{
  "num_hidden_layers": 13,
  "hidden_size": 160,
  "num_attention_heads": 10,
  "num_key_value_heads": 10,
  "head_dim": 32,
  "intermediate_size": 512,
  "vocab_size": 4096,
  "hidden_act": "relu",
  "norm": "layernorm",
  "norm_place": "pre",
  "norm_eps": 1e-05,
  "positions": "rope",
  "rope_theta": 10000.0,
  "rope_fraction": 0.5,
  "qk_norm": false,
  "attn_scale": 0.177,
  "bias": "none",
  "tie_word_embeddings": false,
  "parallel_block": true,
  "init": "normal",
  "init_std_qkv": 0.0363,
  "init_std_o": 0.0257,
  "init_std_up": 0.0363,
  "init_std_down": 0.0,
  "optimizer": "soap_variant",
  "learning_rate": 0.00633,
  "lr_mult_o": 0.812,
  "lr_mult_up": 1.36,
  "beta1": 0.95,
  "beta2": 0.95,
  "lr_head": 0.0066,
  "warmup_steps": 200,
  "schedule": "cos",
  "final_lr_fraction": 0.1,
  "batch_tokens": 32768,
  "max_seq_len": 512,
  "doc_mask": false,
  "train_tokens": 138100000,
  "max_steps": 4215,
  "dataset": "wikipedia_en"
}
Each number is 50 + 10 x the weight over its row's rms, rounded and kept within 0 to 99. Layers, rows and columns count from 0. The size before them is the row's rms in percent of the matrix's.

# layer 10 attention query, 320x160, rms 0.138, rows 0-21, columns 0-159
087:52 42 55 61 43 44 55 37 60 62 45 38 36 53 65 53 30 56 42 38 53 58 62 62 45 40 62 47 53 39 60 41 51 79 60 47 49 48 55 41 59 41 43 42 65 49 52 37 56 52 43 39 68 32 55 44 54 52 46 43 50 30 51 55 50 49 61 47 58 44 58 45 44 51 43 52 69 55 60 50 57 39 41 41 65 48 54 48 50 50 43 36 69 51 51 58 47 49 35 52 51 62 48 59 68 59 46 54 76 28 61 35 47 66 49 50 46 62 67 49 51 66 61 29 45 60 52 70 52 60 44 56 47 70 55 46 62 46 39 54 50 64 59 54 56 47 60 47 62 46 54 58 55 69 44 50 75 45 55 72
087:59 45 41 54 35 49 47 57 38 54 63 39 47 33 35 46 51 60 45 48 66 47 42 56 61 59 54 61 48 52 36 52 43 36 27 39 66 46 58 49 54 58 69 52 41 28 31 52 79 60 48 54 50 68 33 60 35 57 51 46 56 71 50 56 35 65 67 31 44 53 47 58 62 45 64 64 48 51 64 58 64 58 54 56 56 41 36 47 60 65 75 49 61 60 52 43 50 60 50 45 48 76 43 45 36 44 42 56 62 48 52 63 47 54 60 58 57 49 43 53 50 52 55 60 44 51 34 52 68 50 56 44 39 62 50 53 53 67 64 63 43 44 42 57 60 51 59 61 56 40 56 52 45 49 60 55 55 44 44 46
091:52 47 49 64 44 51 55 53 47 57 49 54 44 70 51 47 26 52 48 34 65 54 58 73 43 74 39 52 49 42 59 37 56 54 56 38 54 50 46 53 49 55 42 50 51 59 64 47 24 35 41 59 51 45 51 55 41 55 57 42 49 49 47 49 42 59 25 67 56 58 41 60 50 45 61 47 45 45 46 34 38 65 53 44 63 47 62 49 49 41 43 48 40 37 63 48 62 57 68 54 47 71 55 53 44 52 32 54 44 40 37 74 75 47 44 34 44 69 48 48 67 50 53 47 36 58 51 48 23 58 64 57 49 47 53 51 59 60 54 44 48 44 52 61 54 77 51 46 36 41 50 40 52 32 62 44 50 53 40 47
093:41 67 45 56 59 53 65 45 46 43 55 51 38 61 38 43 45 61 47 38 53 47 66 51 41 42 39 66 58 50 45 49 47 46 44 46 69 33 47 70 66 47 54 40 54 41 62 43 44 57 51 39 51 33 50 37 69 49 49 61 56 69 47 31 65 55 42 70 59 73 41 49 36 57 36 53 35 41 42 56 40 47 51 52 53 58 53 32 61 52 50 54 66 42 34 50 43 62 41 47 52 50 42 50 34 47 40 57 32 54 57 30 51 55 49 59 54 53 48 49 34 64 73 56 59 41 48 41 48 40 34 35 53 56 61 34 45 49 41 60 49 51 55 61 52 48 32 44 67 38 64 64 53 62 73 55 58 56 49 48
093:50 43 69 41 40 53 39 56 48 47 40 55 46 38 73 36 40 37 49 53 55 51 56 42 53 53 40 56 55 54 51 52 58 57 49 35 38 59 46 48 32 47 55 66 58 39 43 45 67 32 32 56 44 45 47 66 44 56 44 52 54 57 35 52 32 43 59 50 63 36 66 51 63 36 59 45 60 55 68 62 39 64 32 60 52 60 57 55 37 43 41 54 47 56 62 49 51 45 49 50 39 38 50 64 53 40 54 55 52 49 45 66 50 39 43 61 56 47 57 43 63 46 46 61 48 70 48 48 58 80 60 63 50 54 57 52 42 51 54 39 39 26 46 56 66 44 46 43 54 63 34 45 34 37 29 48 42 56 24 57
081:66 55 64 49 32 58 58 52 65 42 42 68 57 63 58 61 45 49 58 55 43 65 62 50 70 63 39 48 48 48 58 54 54 51 61 58 64 45 44 47 45 33 34 45 50 41 41 53 54 44 40 63 55 51 42 76 26 44 66 41 50 30 54 51 43 33 38 61 43 46 42 37 55 39 61 56 50 39 63 37 38 59 48 49 47 33 50 45 55 58 53 60 61 48 67 53 73 59 61 66 64 39 64 53 61 37 62 36 34 45 48 67 53 63 53 49 47 48 46 40 50 51 37 66 57 45 48 47 31 48 54 44 45 46 56 45 45 62 42 57 34 34 50 49 61 36 48 46 57 64 54 42 65 48 66 52 52 40 56 43
081:47 36 70 62 48 69 59 45 55 49 39 47 56 56 41 70 40 37 32 31 50 48 69 55 51 40 53 58 64 47 65 60 45 59 47 47 44 66 54 57 47 31 43 34 49 69 45 53 44 42 45 62 40 41 41 45 45 46 49 53 41 46 42 40 55 40 36 63 69 50 63 36 60 60 35 56 42 59 51 35 49 47 42 51 39 41 52 40 64 63 63 64 56 63 54 42 60 81 38 56 51 52 48 61 59 41 55 56 59 54 61 19 47 41 54 44 37 46 50 55 44 51 52 62 51 48 46 51 60 49 55 63 60 51 47 49 46 51 30 49 59 39 45 28 38 43 56 59 50 44 35 58 49 46 44 50 47 60 71 36
104:60 46 29 40 60 50 55 43 47 48 59 39 50 66 27 52 50 65 55 43 64 33 35 52 47 46 35 39 57 55 34 58 46 51 52 49 57 38 50 41 69 58 67 39 50 61 60 52 55 64 56 54 59 47 37 31 56 51 51 54 42 52 58 47 56 58 54 34 48 63 31 53 42 64 43 64 45 43 45 45 55 55 55 49 67 37 50 51 47 50 49 42 39 38 55 33 53 60 46 46 37 52 47 45 47 62 30 66 45 39 64 59 40 79 55 41 51 48 28 47 43 57 71 51 42 46 42 68 28 44 49 36 43 56 65 49 39 42 45 58 55 68 46 60 52 59 54 39 47 39 57 53 49 56 70 66 39 51 61 53
073:60 51 65 44 50 37 52 39 41 53 55 58 57 23 56 52 35 36 54 57 49 48 62 52 59 45 64 38 28 51 48 55 45 48 50 48 47 47 52 60 38 32 47 61 52 52 53 38 62 24 45 51 43 37 47 69 45 52 50 49 58 57 54 51 43 57 61 48 65 48 46 42 64 40 45 32 45 60 39 41 42 44 42 53 30 54 52 68 40 62 52 42 57 47 40 55 42 33 49 60 62 50 45 41 58 35 57 33 47 61 50 44 56 33 67 45 50 44 56 53 58 50 53 59 70 66 57 56 59 58 54 61 64 57 41 49 49 56 47 55 30 69 73 34 49 59 48 47 57 45 36 45 65 31 27 42 43 34 51 40
104:49 49 65 42 43 46 47 52 47 47 34 52 52 40 53 54 46 25 48 40 52 56 68 58 38 60 53 59 46 40 56 55 50 54 40 47 45 53 57 69 34 51 52 66 54 49 51 29 46 31 59 48 44 44 48 73 42 47 47 55 48 55 26 50 54 59 53 67 73 39 49 34 62 44 51 41 46 58 52 48 42 51 42 41 40 68 43 46 43 52 64 63 66 52 55 55 46 49 64 56 58 41 56 59 57 32 63 51 52 59 39 50 54 20 43 45 64 41 59 48 39 57 41 56 64 57 61 29 83 65 48 54 56 57 38 54 50 49 55 47 40 35 44 48 42 51 54 50 59 61 38 64 49 32 40 31 45 50 47 41
097:58 51 76 55 46 52 50 43 58 77 60 43 52 56 42 55 36 48 56 52 45 56 54 49 38 45 67 56 74 42 43 36 65 39 41 47 51 41 26 50 44 42 56 36 47 46 56 66 41 39 62 41 44 43 52 47 47 33 48 49 42 51 46 55 49 48 61 42 58 39 44 42 58 48 45 49 45 51 26 52 54 79 46 43 34 55 53 29 49 40 63 35 55 48 61 54 63 60 60 43 56 44 52 49 53 43 47 60 51 64 43 47 56 59 48 54 46 58 70 38 45 45 42 44 35 64 36 55 64 43 51 71 70 43 50 49 69 40 44 38 50 56 39 36 42 40 33 73 49 61 54 43 64 51 48 35 55 46 48 47
087:59 44 43 45 49 43 51 50 56 30 50 66 46 56 43 41 45 45 69 42 64 34 46 43 37 36 62 67 47 69 57 33 47 54 51 30 56 48 46 45 44 58 45 46 43 60 48 52 48 47 64 52 35 61 54 58 46 66 67 52 53 56 56 55 45 48 41 53 62 44 61 58 54 61 61 42 60 70 58 72 59 46 70 59 49 54 61 51 59 39 52 54 65 72 49 56 41 28 40 52 46 53 50 47 25 55 43 68 71 45 50 42 37 68 56 63 47 52 42 44 48 35 51 66 32 46 57 54 50 61 62 67 49 63 64 64 38 45 54 62 48 39 28 43 55 45 50 53 57 58 34 49 47 45 56 40 42 53 53 41
111:30 49 57 34 36 61 52 68 59 51 46 45 56 53 51 51 42 42 52 39 41 61 41 39 34 63 50 49 73 53 60 51 49 45 44 59 51 53 57 49 17 46 52 43 67 51 41 57 48 65 51 59 57 54 43 48 51 50 37 44 47 43 45 60 30 41 48 53 41 33 53 46 39 34 41 57 41 46 43 79 68 46 55 42 67 59 46 46 42 52 62 52 39 61 44 58 38 43 53 46 48 35 50 42 63 57 42 61 44 35 55 62 43 45 38 49 57 74 52 53 55 72 63 61 48 40 57 56 75 45 51 67 50 41 68 47 47 46 55 39 44 55 49 42 44 49 36 30 36 52 49 52 41 41 42 64 56 62 58 49
090:61 51 45 43 40 65 46 65 56 42 65 31 62 57 47 40 45 47 40 45 48 59 55 60 72 63 46 49 47 49 64 51 49 49 42 52 52 60 62 56 37 35 50 60 48 41 60 48 51 71 53 62 59 41 64 51 35 46 66 51 47 45 51 52 58 38 76 37 55 40 53 35 36 33 47 61 57 73 49 46 58 55 53 31 43 63 52 59 39 47 35 45 38 64 52 32 55 53 66 47 49 61 41 53 59 59 63 57 33 43 26 48 38 41 40 27 43 62 52 65 53 65 62 59 66 36 49 35 58 55 59 43 49 56 48 45 59 61 33 55 43 57 51 55 44 46 46 45 43 54 40 44 54 46 58 47 51 71 44 51
100:50 49 68 57 50 50 49 60 31 48 44 57 43 37 44 43 52 43 53 52 41 49 55 60 45 50 55 53 50 56 42 43 44 54 46 45 73 34 49 38 43 81 72 62 60 37 61 27 47 65 47 52 54 55 42 46 42 45 38 65 41 42 58 51 45 57 64 53 48 53 36 61 52 38 45 54 77 57 68 54 35 65 55 34 34 52 69 32 69 57 50 51 43 65 61 62 63 75 54 39 46 46 53 66 59 54 33 55 54 52 57 47 63 45 55 50 46 40 53 69 27 52 57 56 58 54 38 43 48 54 44 58 62 39 45 42 53 59 62 42 39 47 66 60 44 47 58 49 57 55 51 36 55 58 48 48 51 47 47 59
111:56 39 36 58 54 40 48 60 48 71 48 60 56 51 51 34 45 55 63 37 49 48 49 45 56 43 54 34 67 36 28 44 47 62 44 44 49 55 59 38 43 52 49 63 50 50 46 62 39 43 56 39 41 63 29 75 54 48 55 49 45 46 58 40 53 57 45 46 43 46 65 51 53 51 39 45 45 38 33 54 61 69 70 41 44 63 55 66 38 37 33 57 54 62 54 42 75 44 55 35 30 58 61 38 47 53 42 52 49 47 52 54 46 49 49 35 51 46 46 54 67 32 43 51 59 50 57 46 56 69 58 44 65 51 54 62 41 58 68 34 37 37 54 42 54 39 43 47 54 54 58 57 41 59 56 29 52 47 29 66
108:66 47 47 66 42 51 58 51 43 54 42 58 38 49 46 73 50 43 60 51 61 52 49 54 70 35 47 65 49 63 58 32 40 42 50 33 62 41 43 61 48 56 47 64 47 43 39 51 49 35 63 47 67 52 60 48 53 44 41 41 35 52 40 53 57 51 59 44 54 56 32 23 40 41 51 41 44 43 45 31 59 57 48 54 46 64 47 66 41 50 67 47 28 70 50 38 50 34 58 41 52 53 48 41 29 35 65 35 45 52 56 64 49 53 47 67 70 48 61 42 59 35 61 48 49 61 30 56 47 56 47 41 49 50 48 40 55 58 42 50 57 38 51 45 50 55 52 52 57 46 53 50 46 47 45 60 23 50 34 73
100:53 34 57 36 45 37 35 51 66 56 47 58 45 41 64 40 53 53 48 70 58 68 38 47 34 41 67 51 58 45 55 41 49 65 38 50 30 59 44 48 58 61 60 42 43 55 41 43 47 40 40 53 67 64 59 44 34 40 52 32 35 51 57 50 38 45 52 50 36 57 49 50 47 70 50 33 55 56 37 48 53 52 74 32 43 43 67 57 47 41 36 65 56 24 54 52 37 66 48 60 56 34 46 63 57 51 50 49 54 59 51 52 40 50 54 57 70 57 57 48 44 57 37 31 49 49 57 65 47 63 59 54 48 49 52 35 53 47 60 49 61 41 55 52 37 45 38 62 48 54 58 58 44 66 39 55 66 65 63 46
103:44 47 34 38 36 52 56 64 56 56 50 43 29 22 53 46 51 53 37 52 56 52 49 43 36 48 52 65 40 44 41 35 45 53 58 62 41 56 27 46 40 48 40 57 65 54 46 51 55 59 51 45 54 56 55 70 44 50 74 67 54 42 50 45 55 58 62 55 60 59 62 55 51 39 64 56 59 64 44 43 56 45 54 50 46 55 40 45 45 41 42 47 45 62 59 31 49 45 44 47 58 50 54 55 61 35 44 34 36 37 50 66 55 54 61 27 33 50 38 47 25 46 30 63 57 50 44 54 43 49 63 70 52 57 33 70 58 45 51 54 58 59 35 57 55 68 65 49 61 37 56 42 64 54 47 47 50 36 51 36
101:41 55 35 54 44 34 66 56 49 45 51 54 49 48 57 55 53 55 48 51 66 62 64 43 59 61 40 44 47 47 37 54 48 50 20 39 45 61 44 40 53 48 64 46 50 54 51 72 56 51 45 50 31 46 43 45 45 64 49 57 36 41 56 45 55 50 33 63 64 50 56 60 40 49 58 46 44 65 58 50 41 39 52 59 40 43 56 50 57 46 51 66 57 45 63 32 55 75 61 76 71 67 35 43 53 39 48 42 46 41 45 36 61 62 60 54 35 52 50 47 50 38 51 41 40 38 25 52 36 46 48 56 81 49 59 56 44 44 55 71 43 54 51 54 52 54 48 58 41 52 48 28 48 58 41 65 52 58 65 45
099:41 43 65 33 46 39 42 66 70 49 56 47 31 38 35 46 56 48 44 48 31 47 54 34 36 62 68 45 69 49 48 59 45 27 50 41 41 59 55 42 45 54 47 41 56 48 35 33 63 69 51 47 51 45 60 64 44 65 53 54 32 73 58 33 53 39 63 55 61 56 49 47 46 39 63 35 52 50 54 48 38 51 51 71 58 50 67 49 37 61 57 72 55 45 62 51 62 47 48 57 41 50 48 39 31 44 52 37 60 67 46 56 48 45 48 51 42 48 48 57 56 67 45 50 50 61 59 47 48 63 53 48 45 36 45 48 53 49 49 53 58 47 38 54 36 40 52 70 62 41 58 65 45 57 28 48 54 57 40 59
098:53 48 36 50 50 40 45 63 36 61 50 61 50 72 55 29 67 57 48 44 46 51 48 39 53 57 60 66 48 47 42 53 52 46 38 60 67 46 47 43 65 61 55 54 42 50 36 58 48 37 63 47 46 56 35 68 55 43 36 60 43 43 34 63 57 59 56 46 47 54 45 46 61 51 58 70 68 66 55 54 59 51 41 45 55 58 56 42 43 37 45 31 48 50 45 44 42 42 61 56 57 56 42 32 60 40 59 54 35 54 40 56 61 66 58 59 31 46 35 66 46 46 39 45 34 65 60 61 49 63 41 42 36 65 51 32 40 48 44 35 51 59 39 68 41 54 47 56 63 52 60 25 45 60 60 52 39 66 58 40
# layer 10 attention key, 320x160, rms 0.136, rows 0-21, columns 0-159
086:49 41 47 59 53 47 41 42 70 47 37 51 48 47 71 35 61 51 50 47 37 35 27 66 33 55 43 46 63 66 49 60 33 71 61 51 63 44 47 53 48 49 58 73 51 49 67 56 52 59 46 39 55 44 69 43 57 49 48 56 51 55 48 63 47 54 70 50 52 44 35 56 43 36 70 50 53 42 44 50 67 48 38 62 36 60 62 58 43 53 52 57 44 54 50 52 65 67 57 62 50 49 55 47 48 48 50 44 32 53 45 35 44 64 58 56 35 45 43 31 41 53 52 44 48 55 56 51 45 55 61 48 23 60 38 59 39 38 56 50 39 43 53 46 40 54 67 67 65 64 53 49 47 66 67 44 49 58 29 51
096:63 47 28 54 53 38 59 42 45 66 51 48 50 49 39 53 52 46 53 31 78 32 43 59 50 66 54 41 37 51 46 42 27 42 43 49 60 28 32 56 50 34 52 21 49 57 38 31 34 53 53 69 50 55 53 49 54 58 34 57 51 52 46 42 44 43 49 47 57 70 43 38 52 64 43 44 70 60 47 46 52 47 72 44 50 37 70 50 38 49 68 72 47 50 45 45 42 40 42 58 50 39 49 57 54 45 41 61 47 47 51 48 37 49 51 42 51 54 51 46 47 53 56 43 37 52 43 67 25 60 38 47 56 46 55 52 53 57 39 42 61 33 53 67 36 56 52 47 53 57 50 53 47 47 57 53 61 47 67 50
092:49 42 57 49 57 36 54 58 35 54 53 56 36 45 52 57 69 47 60 45 23 47 48 58 45 50 50 53 57 50 39 60 51 50 33 50 44 45 33 62 41 38 65 59 54 53 64 18 62 34 52 48 53 49 24 60 57 57 34 46 43 43 41 47 36 51 60 54 39 40 67 48 54 53 44 44 53 66 48 50 53 59 64 35 52 36 46 60 36 54 63 43 39 48 50 50 58 53 39 69 42 44 53 44 56 54 43 41 47 44 39 64 37 47 37 42 49 36 44 57 55 38 56 41 59 65 42 71 54 57 58 61 48 67 35 38 63 46 64 59 56 58 54 78 52 58 58 52 49 59 56 51 59 38 30 59 52 36 41 52
092:47 34 39 59 56 37 56 26 26 45 52 53 53 56 51 45 33 41 54 54 48 32 36 47 59 58 41 39 64 47 73 52 57 24 47 35 65 36 54 48 52 39 51 41 45 55 48 64 52 54 61 41 69 41 48 63 54 46 57 47 49 39 59 51 42 54 64 25 68 49 53 58 41 50 40 45 57 44 54 60 54 51 45 63 51 50 64 62 43 47 54 56 60 55 41 61 20 40 42 44 40 37 47 52 62 41 58 63 42 55 49 70 46 45 47 58 63 47 59 41 53 58 41 47 43 56 40 58 60 50 69 63 54 45 37 41 40 65 55 47 46 43 41 57 57 35 51 53 62 51 34 65 31 47 55 49 59 55 62 43
091:52 57 63 49 48 48 54 71 69 51 48 51 45 37 50 41 61 33 55 56 40 50 52 52 51 46 42 49 46 65 41 51 49 62 63 43 41 63 25 50 38 44 51 48 63 59 65 44 68 47 43 58 53 36 46 35 78 69 49 46 42 31 56 49 38 53 55 52 42 64 64 57 65 37 43 51 56 36 38 53 63 47 44 39 32 48 48 37 59 45 58 48 49 62 76 47 62 48 44 50 45 43 51 46 55 46 29 47 70 40 34 43 41 45 26 49 42 44 39 52 43 47 56 47 48 36 55 71 57 40 38 61 53 63 53 47 59 44 52 52 55 45 58 66 62 58 44 46 41 50 66 47 55 63 40 50 53 49 54 26
072:49 36 62 45 44 54 39 44 35 66 54 55 47 56 52 52 42 70 49 61 53 65 47 43 44 57 42 47 48 56 59 46 45 41 57 54 44 39 46 46 58 56 44 36 52 52 46 36 66 43 52 47 50 89 20 67 44 42 69 49 67 56 39 41 40 49 46 38 57 50 56 67 56 59 55 59 57 50 44 59 67 63 51 36 60 39 41 37 33 47 57 37 48 50 45 54 51 30 34 55 43 57 51 44 58 37 51 41 61 47 52 69 47 52 63 72 60 54 35 60 47 51 46 78 49 46 42 59 42 44 57 60 58 55 27 50 29 55 41 41 51 50 48 43 50 53 54 53 45 44 47 60 48 55 68 44 60 45 54 46
088:50 64 58 52 56 41 45 43 23 42 50 50 64 68 38 47 42 70 38 51 67 53 49 64 40 49 49 36 63 38 47 44 27 51 46 33 52 59 47 60 61 62 61 46 39 66 31 39 48 43 52 56 47 51 50 43 58 54 37 66 52 52 53 22 34 39 40 60 44 58 53 46 59 56 49 66 59 60 53 58 51 37 66 43 47 42 67 51 45 43 58 50 53 50 42 61 37 41 44 60 39 39 59 50 58 46 59 67 65 55 42 55 48 58 62 72 59 38 38 65 51 50 48 55 38 50 49 48 34 34 50 52 58 58 49 69 47 46 53 38 54 45 45 45 44 43 54 53 42 49 32 55 34 67 58 37 51 31 48 66
100:50 53 43 61 53 57 41 51 47 38 50 41 60 57 46 56 44 78 54 51 62 39 42 44 60 46 54 55 35 29 44 63 55 53 41 49 41 47 52 64 53 51 62 54 50 48 51 64 37 70 46 51 53 42 58 60 54 40 42 62 71 55 41 32 56 52 34 47 48 49 40 40 47 70 62 58 32 67 53 53 41 42 40 56 63 54 42 45 34 56 49 48 47 68 28 33 38 54 55 49 35 47 55 40 23 72 48 56 33 53 60 56 62 62 51 18 44 59 63 32 61 55 64 54 49 61 45 52 42 61 39 52 48 51 55 45 45 51 52 48 51 54 34 57 52 53 50 55 60 54 58 65 36 36 55 52 44 67 52 50
101:46 44 59 54 52 38 85 48 70 62 43 52 49 64 68 52 50 32 59 53 46 53 55 42 61 44 47 35 40 65 53 55 42 50 50 60 40 48 55 63 50 26 49 46 59 45 62 36 62 41 47 52 56 52 45 39 54 61 53 42 38 52 51 54 60 52 50 50 58 49 69 64 57 55 29 24 62 54 47 50 45 60 50 46 33 56 48 55 51 70 53 38 58 54 71 36 52 45 53 42 74 47 49 42 47 44 59 38 61 42 60 62 46 39 50 37 28 48 42 49 59 45 50 57 46 52 59 60 58 65 65 49 46 43 48 56 59 51 45 58 38 51 68 55 36 44 49 57 51 57 46 65 76 44 32 58 51 56 52 37
084:62 53 67 60 39 56 61 46 61 51 59 61 49 49 66 33 43 33 41 61 48 61 53 50 40 63 38 47 52 69 52 53 55 38 52 43 66 57 60 48 48 45 50 66 60 34 58 36 38 33 54 42 50 35 64 60 56 60 46 53 24 36 34 85 57 44 45 52 54 57 65 60 36 41 52 34 50 52 56 47 49 53 56 53 41 53 63 35 48 51 50 41 62 57 67 36 48 55 50 38 67 33 67 41 50 41 62 57 52 41 47 58 50 34 49 52 63 55 54 43 51 62 49 36 54 49 68 30 55 51 42 48 51 45 51 49 44 47 47 39 26 62 55 38 48 53 41 47 59 54 60 44 60 53 43 44 61 56 60 39
104:62 78 44 55 64 41 52 61 63 51 50 50 45 43 28 70 44 38 63 54 42 53 48 37 54 53 44 36 43 45 63 55 49 48 50 44 65 56 29 40 51 28 51 33 46 54 54 65 34 37 42 57 34 34 49 41 51 45 40 60 39 49 76 44 37 61 52 51 50 55 52 43 66 54 40 38 47 16 60 61 60 52 54 50 40 59 56 45 48 52 41 46 54 52 61 74 65 50 55 53 59 42 63 60 39 43 51 45 52 41 51 48 48 39 56 38 59 43 56 57 45 39 44 33 36 54 58 38 73 44 38 47 62 50 62 54 54 25 49 46 37 53 48 54 47 45 43 49 64 51 45 51 62 52 53 43 47 53 48 52
081:60 44 48 37 41 47 62 41 55 37 41 66 57 44 47 62 46 47 48 39 39 43 31 43 62 47 36 54 56 46 33 54 55 34 61 45 30 47 41 35 46 84 33 35 41 54 48 55 61 38 49 49 40 62 67 54 32 39 32 59 42 46 34 52 54 48 48 50 38 54 50 48 38 45 51 36 51 40 55 61 58 51 59 37 50 44 38 39 53 47 54 50 38 54 49 48 54 70 53 44 66 49 52 45 29 46 35 68 51 40 52 42 69 46 37 48 62 41 63 56 41 32 70 56 48 45 52 61 55 54 52 62 48 39 37 53 58 56 51 50 42 58 41 30 44 48 40 60 52 59 46 56 25 48 42 53 65 61 51 40
109:47 75 39 47 38 56 54 60 62 57 56 55 61 38 74 50 61 53 61 45 53 51 45 47 62 62 53 57 76 61 66 70 63 66 44 59 41 62 45 45 40 50 55 58 65 50 43 40 67 46 49 70 48 53 50 39 65 58 55 34 55 53 58 47 59 50 44 52 37 48 38 43 48 35 49 53 28 50 43 55 47 51 52 33 57 50 38 46 50 50 62 58 51 52 57 25 65 52 54 35 71 65 35 46 55 32 61 37 38 45 45 48 51 34 34 52 67 63 55 55 61 53 63 38 49 56 64 51 51 56 25 60 57 50 48 52 54 46 45 53 44 44 48 35 56 63 40 38 48 46 56 41 50 42 46 49 41 65 45 53
099:47 51 36 27 40 66 33 69 48 53 53 42 53 30 45 44 51 37 53 50 48 54 55 62 45 73 35 34 45 55 56 51 65 50 47 67 32 46 58 46 45 43 64 57 49 70 62 59 42 52 61 53 61 48 54 52 39 48 38 40 50 52 38 43 54 50 62 43 41 55 46 48 38 53 37 49 42 58 45 59 51 41 64 28 64 48 58 37 42 44 43 53 54 64 49 61 42 55 37 63 66 40 56 42 38 54 51 61 47 45 69 38 48 49 55 48 64 46 46 49 67 59 34 49 57 64 52 39 54 43 43 31 44 45 65 56 63 45 51 67 57 65 43 48 67 67 57 35 44 72 37 49 55 46 65 35 42 53 59 50
100:57 64 56 64 46 49 42 59 48 57 34 48 48 45 55 50 56 47 43 42 55 53 65 55 40 35 49 68 53 48 65 51 49 34 53 55 63 52 44 46 70 54 52 47 36 56 59 27 57 45 46 47 40 42 48 39 47 63 52 38 48 44 44 58 58 56 65 41 48 52 34 59 58 45 64 82 55 42 54 54 54 49 44 54 25 41 44 59 50 58 42 65 38 66 52 64 52 43 56 35 53 58 61 56 40 48 49 39 42 47 31 45 55 54 62 29 70 51 67 44 42 36 50 58 49 59 26 51 60 55 48 43 50 42 45 44 62 39 63 67 34 65 71 60 57 49 42 49 51 50 54 36 41 49 30 31 55 48 59 49
112:47 29 33 53 61 42 32 55 59 28 61 52 39 38 58 69 48 42 55 49 47 46 45 45 55 43 47 46 48 55 30 49 65 61 45 57 44 46 42 47 59 57 35 65 59 45 41 58 72 65 53 38 46 40 43 66 51 41 37 39 48 43 54 41 47 50 47 46 52 47 70 62 61 53 49 38 47 31 36 31 43 61 41 35 51 50 59 63 50 67 45 50 39 39 50 56 81 66 59 27 41 58 47 49 46 54 26 39 54 48 61 46 45 50 68 39 53 32 62 52 61 35 47 61 62 62 51 49 55 56 51 54 39 42 61 63 51 49 64 60 42 43 41 51 63 38 52 55 57 62 47 46 53 49 56 40 52 54 49 44
101:63 32 65 38 44 58 80 39 62 52 49 49 50 56 54 39 55 45 48 67 52 65 45 50 45 43 45 59 48 70 61 38 62 35 52 48 57 40 41 31 46 32 58 50 55 45 55 53 42 44 62 57 55 45 73 58 49 48 42 39 42 39 48 45 42 56 63 41 22 55 54 44 52 47 67 36 47 49 48 25 48 60 51 69 35 51 56 47 56 48 66 43 57 38 55 52 49 48 42 40 52 48 47 45 46 55 42 50 55 50 63 56 58 55 61 57 69 42 42 48 35 60 58 43 47 41 47 48 56 34 70 56 39 46 59 30 41 48 44 31 45 45 30 37 58 30 42 36 38 52 54 52 61 55 48 47 68 53 42 60
105:67 59 50 49 65 52 60 46 53 56 48 42 51 51 56 68 44 51 58 39 30 54 42 40 41 51 60 39 53 45 41 68 36 60 52 57 45 27 45 62 54 63 51 51 41 58 50 56 48 55 42 63 45 48 48 40 31 34 52 54 51 67 57 55 47 40 50 41 37 42 65 38 29 52 46 58 53 36 43 44 60 54 62 47 50 39 46 57 47 72 62 75 35 38 49 58 59 54 45 43 51 50 59 47 51 41 51 61 50 56 40 52 40 32 36 39 51 49 62 51 58 46 38 51 71 70 44 53 58 61 35 47 59 67 50 38 44 58 48 53 61 54 39 56 44 42 49 30 61 34 52 51 43 57 55 79 38 59 65 29
106:56 59 43 34 56 61 36 45 59 66 39 44 32 39 56 53 62 48 48 55 56 54 54 61 51 60 54 61 59 65 51 46 57 59 40 49 24 37 36 43 39 45 49 51 53 44 53 39 62 54 57 37 53 48 43 59 39 48 56 44 55 52 56 36 65 58 64 56 48 50 52 42 61 45 45 48 55 46 38 71 61 40 33 63 48 50 38 44 62 56 59 32 52 44 48 64 47 76 51 65 72 43 40 44 46 63 56 62 38 52 55 53 42 56 63 27 49 49 45 56 53 50 47 49 58 36 36 44 50 41 75 44 45 60 39 51 53 51 50 61 54 48 60 56 32 60 45 58 57 41 40 66 55 49 39 27 36 21 43 55
107:48 32 32 50 40 38 58 52 41 28 37 45 47 43 46 53 59 48 60 30 49 51 60 45 52 59 45 44 44 46 54 63 35 43 21 49 48 50 64 49 51 59 21 63 43 47 57 56 51 53 54 59 40 22 45 43 45 57 62 62 55 55 48 37 50 43 56 62 60 46 49 37 34 48 66 46 34 55 65 54 44 37 57 58 30 41 58 46 50 62 49 38 48 40 48 60 51 57 41 58 38 70 66 44 48 42 56 64 53 57 57 27 52 56 45 56 70 54 49 52 46 30 47 50 63 45 51 63 53 52 52 51 56 58 49 53 46 27 48 48 57 41 44 46 53 60 60 48 61 42 27 41 63 54 56 47 46 65 64 41
096:69 55 59 45 53 50 40 55 39 45 50 47 33 59 52 53 64 65 34 30 41 42 48 41 38 57 60 45 49 58 60 73 54 44 59 31 34 63 43 37 37 44 49 45 67 24 50 40 42 45 48 46 27 41 39 61 54 56 61 50 49 49 55 70 54 63 61 57 51 53 39 49 45 60 46 31 39 52 55 49 45 57 51 64 49 48 55 53 61 55 63 50 64 50 27 49 47 49 42 53 48 63 40 52 46 45 42 55 44 44 42 38 58 61 70 67 42 53 45 54 53 59 57 51 45 54 38 54 64 49 48 49 57 53 61 51 57 56 61 69 57 57 60 48 32 51 45 50 57 49 46 79 17 67 39 53 49 58 54 50
104:53 48 50 49 57 53 45 58 47 46 41 55 41 32 71 33 46 39 72 60 49 54 45 51 46 55 67 56 55 38 51 42 47 45 38 50 31 52 53 32 57 39 53 41 51 43 41 53 49 42 65 69 48 52 40 46 48 49 66 61 46 55 62 57 43 62 41 56 56 47 38 60 66 44 38 68 51 61 42 44 53 40 16 43 55 60 52 45 54 44 50 65 24 58 54 58 46 35 59 53 59 65 63 70 52 47 38 37 48 61 51 42 69 46 40 45 57 46 24 57 33 53 60 43 41 38 48 59 45 50 52 57 47 71 41 51 42 54 60 52 52 55 51 55 48 35 28 58 52 56 51 40 43 46 51 74 52 57 40 52